From a checkpoint of a small transformer trained on Wikipedia.
Size: 18 layers, width 256, 8 heads of 32 (1 for keys and values).
Architecture: RMSNorm before each block, rotary positions, no biases in attention or MLP, untied embeddings.
Training: a variant of SOAP for these matrices, 815M tokens, 3109 steps.
Each number is 50 + 12 x the weight over the matrix's rms, rounded and kept within 0 to 99. Layers, rows and columns count from 0.

# down: layer 4 MLP down (transposed), 896x256, rms 0.132, rows 880-890, columns 192-255
# up: layer 4 MLP up, 896x256, rms 0.137, rows 881-890, columns 192-255
down880:39 58 37 63 84 33 43 48 45 45 53 23 22 40 33 68 44 71 49 51 53 54 50 56 39 56 54 42 53 56 24 64 45 36 56 64 22 53 63 53 43 54 47 53 44 39 45 66 53 43 48 47 53 48 49 37 40 50 38 66 48 24 43 20
up881:67 49 46 51 56 45 46 64 68 57 39 42 47 63 42 53 63 47 52 58 44 58 59 55 46 48 76 56 32 49 51 59 59 44 61 67 52 27 66 56 50 32 38 56 55 59 59 45 65 60 38 64 34 43 38 53 76 43 61 66 62 56 56 50
down881:48 40 71 66 58 38 38 62 39 42 68 58 49 69 52 54 61 56 64 57 46 54 56 48 33 73 68 34 54 33 50 43 52 60 80 36 36 59 46 59 54 36 37 31 52 71 32 33 50 45 55 39 41 35 51 31 35 39 46 35 38 54 61 79
up882:55 49 62 41 53 59 47 45 76 52 44 53 42 42 50 32 29 56 55 50 54 64 61 50 51 68 71 43 60 46 56 56 55 41 29 40 57 49 38 37 50 55 37 60 48 55 64 76 44 53 54 28 50 22 63 24 46 48 32 54 68 32 32 55
down882:55 36 58 54 53 45 47 42 65 44 45 24 45 47 39 41 48 46 44 51 51 36 39 43 33 73 78 46 62 61 35 37 30 46 58 42 62 42 72 34 53 64 49 57 27 45 47 51 37 63 53 32 53 71 45 60 40 46 41 59 57 59 42 33
up883:68 55 50 52 17 49 47 62 52 42 31 52 56 52 60 41 61 28 40 58 53 75 40 43 49 29 31 44 66 43 53 50 67 18 57 60 72 56 48 68 49 65 54 28 72 40 54 30 56 64 46 61 32 69 68 67 46 48 61 63 56 51 57 52
down883:41 59 47 39 65 38 62 42 56 80 45 49 42 45 37 65 45 49 53 52 46 38 45 52 57 49 51 55 38 69 56 39 48 71 33 53 44 35 60 49 63 31 62 58 52 27 49 41 38 56 37 46 47 24 48 25 50 53 57 41 48 52 39 47
up884:61 55 61 55 20 83 48 43 59 65 56 84 50 21 33 49 53 40 57 66 42 57 56 48 61 56 56 51 56 62 59 29 50 55 47 54 52 45 53 61 51 43 45 49 58 37 56 59 56 26 51 63 41 42 68 41 24 52 52 50 42 46 55 44
down884:48 44 39 55 42 32 67 52 58 44 58 50 57 53 50 56 65 43 60 74 41 39 49 57 52 63 59 39 31 59 72 55 33 99 54 78 58 42 50 36 64 49 43 46 44 36 53 55 39 53 60 65 55 62 52 63 40 46 56 50 42 52 58 21
up885:40 35 60 33 44 39 39 62 51 34 53 41 47 30 32 58 53 41 34 59 54 49 49 48 29 43 41 46 51 60 53 64 48 55 24 59 40 33 49 52 20 34 52 47 39 40 55 43 33 45 52 45 40 43 47 36 55 39 40 44 32 68 52 30
down885:69 35 36 40 51 47 53 52 60 54 47 62 44 51 61 51 47 58 53 38 44 57 57 38 41 64 52 39 52 49 69 65 41 41 54 42 39 61 51 58 64 65 62 48 43 43 51 69 66 81 58 73 59 49 66 50 41 45 68 46 66 50 57 61
up886:42 56 45 58 57 32 55 41 66 54 43 38 65 53 49 66 40 46 44 40 44 60 58 62 42 33 68 45 56 50 54 42 43 63 53 59 59 43 55 40 39 21 58 57 58 50 49 69 67 68 55 62 39 71 43 69 41 44 67 64 53 60 39 56
down886:50 27 58 29 76 66 52 66 56 55 58 63 45 43 47 19 30 67 71 61 50 51 64 51 49 38 56 34 33 45 40 36 52 29 51 47 45 45 41 44 71 42 66 43 55 67 33 37 71 63 36 45 58 37 60 27 64 41 38 69 52 52 44 29
up887:54 62 57 50 35 25 36 52 59 50 60 61 50 57 48 37 56 59 19 58 35 42 40 55 62 45 40 55 68 48 69 55 33 33 44 53 52 49 48 56 53 38 44 72 50 47 54 36 50 54 46 39 60 55 52 34 51 57 52 45 40 45 48 46
down887:43 57 48 73 51 48 44 52 65 38 48 45 74 25 40 59 43 39 66 54 70 45 41 49 51 70 46 34 35 24 35 47 56 66 46 49 45 40 42 49 53 46 47 44 56 41 58 58 61 43 51 56 32 59 55 75 56 54 58 49 64 33 43 31
up888:64 54 66 59 64 51 41 62 49 61 25 60 15 73 41 61 24 46 33 47 55 31 64 57 60 49 50 44 29 53 55 41 64 48 35 65 41 48 64 52 49 36 60 48 45 46 50 37 41 86 24 44 44 55 34 51 61 41 65 54 26 39 40 64
down888:43 37 56 48 51 55 50 48 50 41 71 42 45 42 74 56 72 45 40 51 68 32 50 24 61 46 60 48 48 52 64 37 53 46 49 33 66 63 60 63 34 75 68 32 58 68 59 27 75 56 67 71 61 38 33 65 53 69 49 37 59 54 37 54
up889:50 56 40 61 38 41 53 42 37 33 48 68 43 63 47 42 33 39 42 55 62 57 75 61 56 48 65 47 69 53 54 55 49 38 35 60 53 64 50 42 43 49 68 57 56 67 65 41 29 42 44 36 59 39 68 41 63 31 71 65 47 59 43 40
down889:49 56 63 27 59 53 39 43 54 88 33 38 56 20 39 36 64 34 55 62 49 51 28 40 46 72 31 41 51 39 53 29 70 77 54 43 68 54 76 28 50 32 62 47 33 34 39 64 58 42 56 42 34 45 36 54 50 42 43 54 48 38 36 69
up890:51 50 62 37 50 38 50 46 60 57 45 39 60 50 48 58 38 40 51 62 55 50 71 69 29 57 47 67 52 63 47 44 63 38 53 54 51 34 53 52 54 45 45 53 31 64 56 53 54 45 59 51 52 58 32 54 69 42 60 76 62 64 64 51
down890:59 62 45 62 70 56 30 64 47 36 52 56 37 58 40 28 16 57 60 55 66 71 46 61 41 52 48 34 82 43 47 64 41 49 40 48 70 76 42 66 50 49 45 43 27 44 34 37 63 51 58 57 48 43 48 38 62 35 67 49 55 43 41 52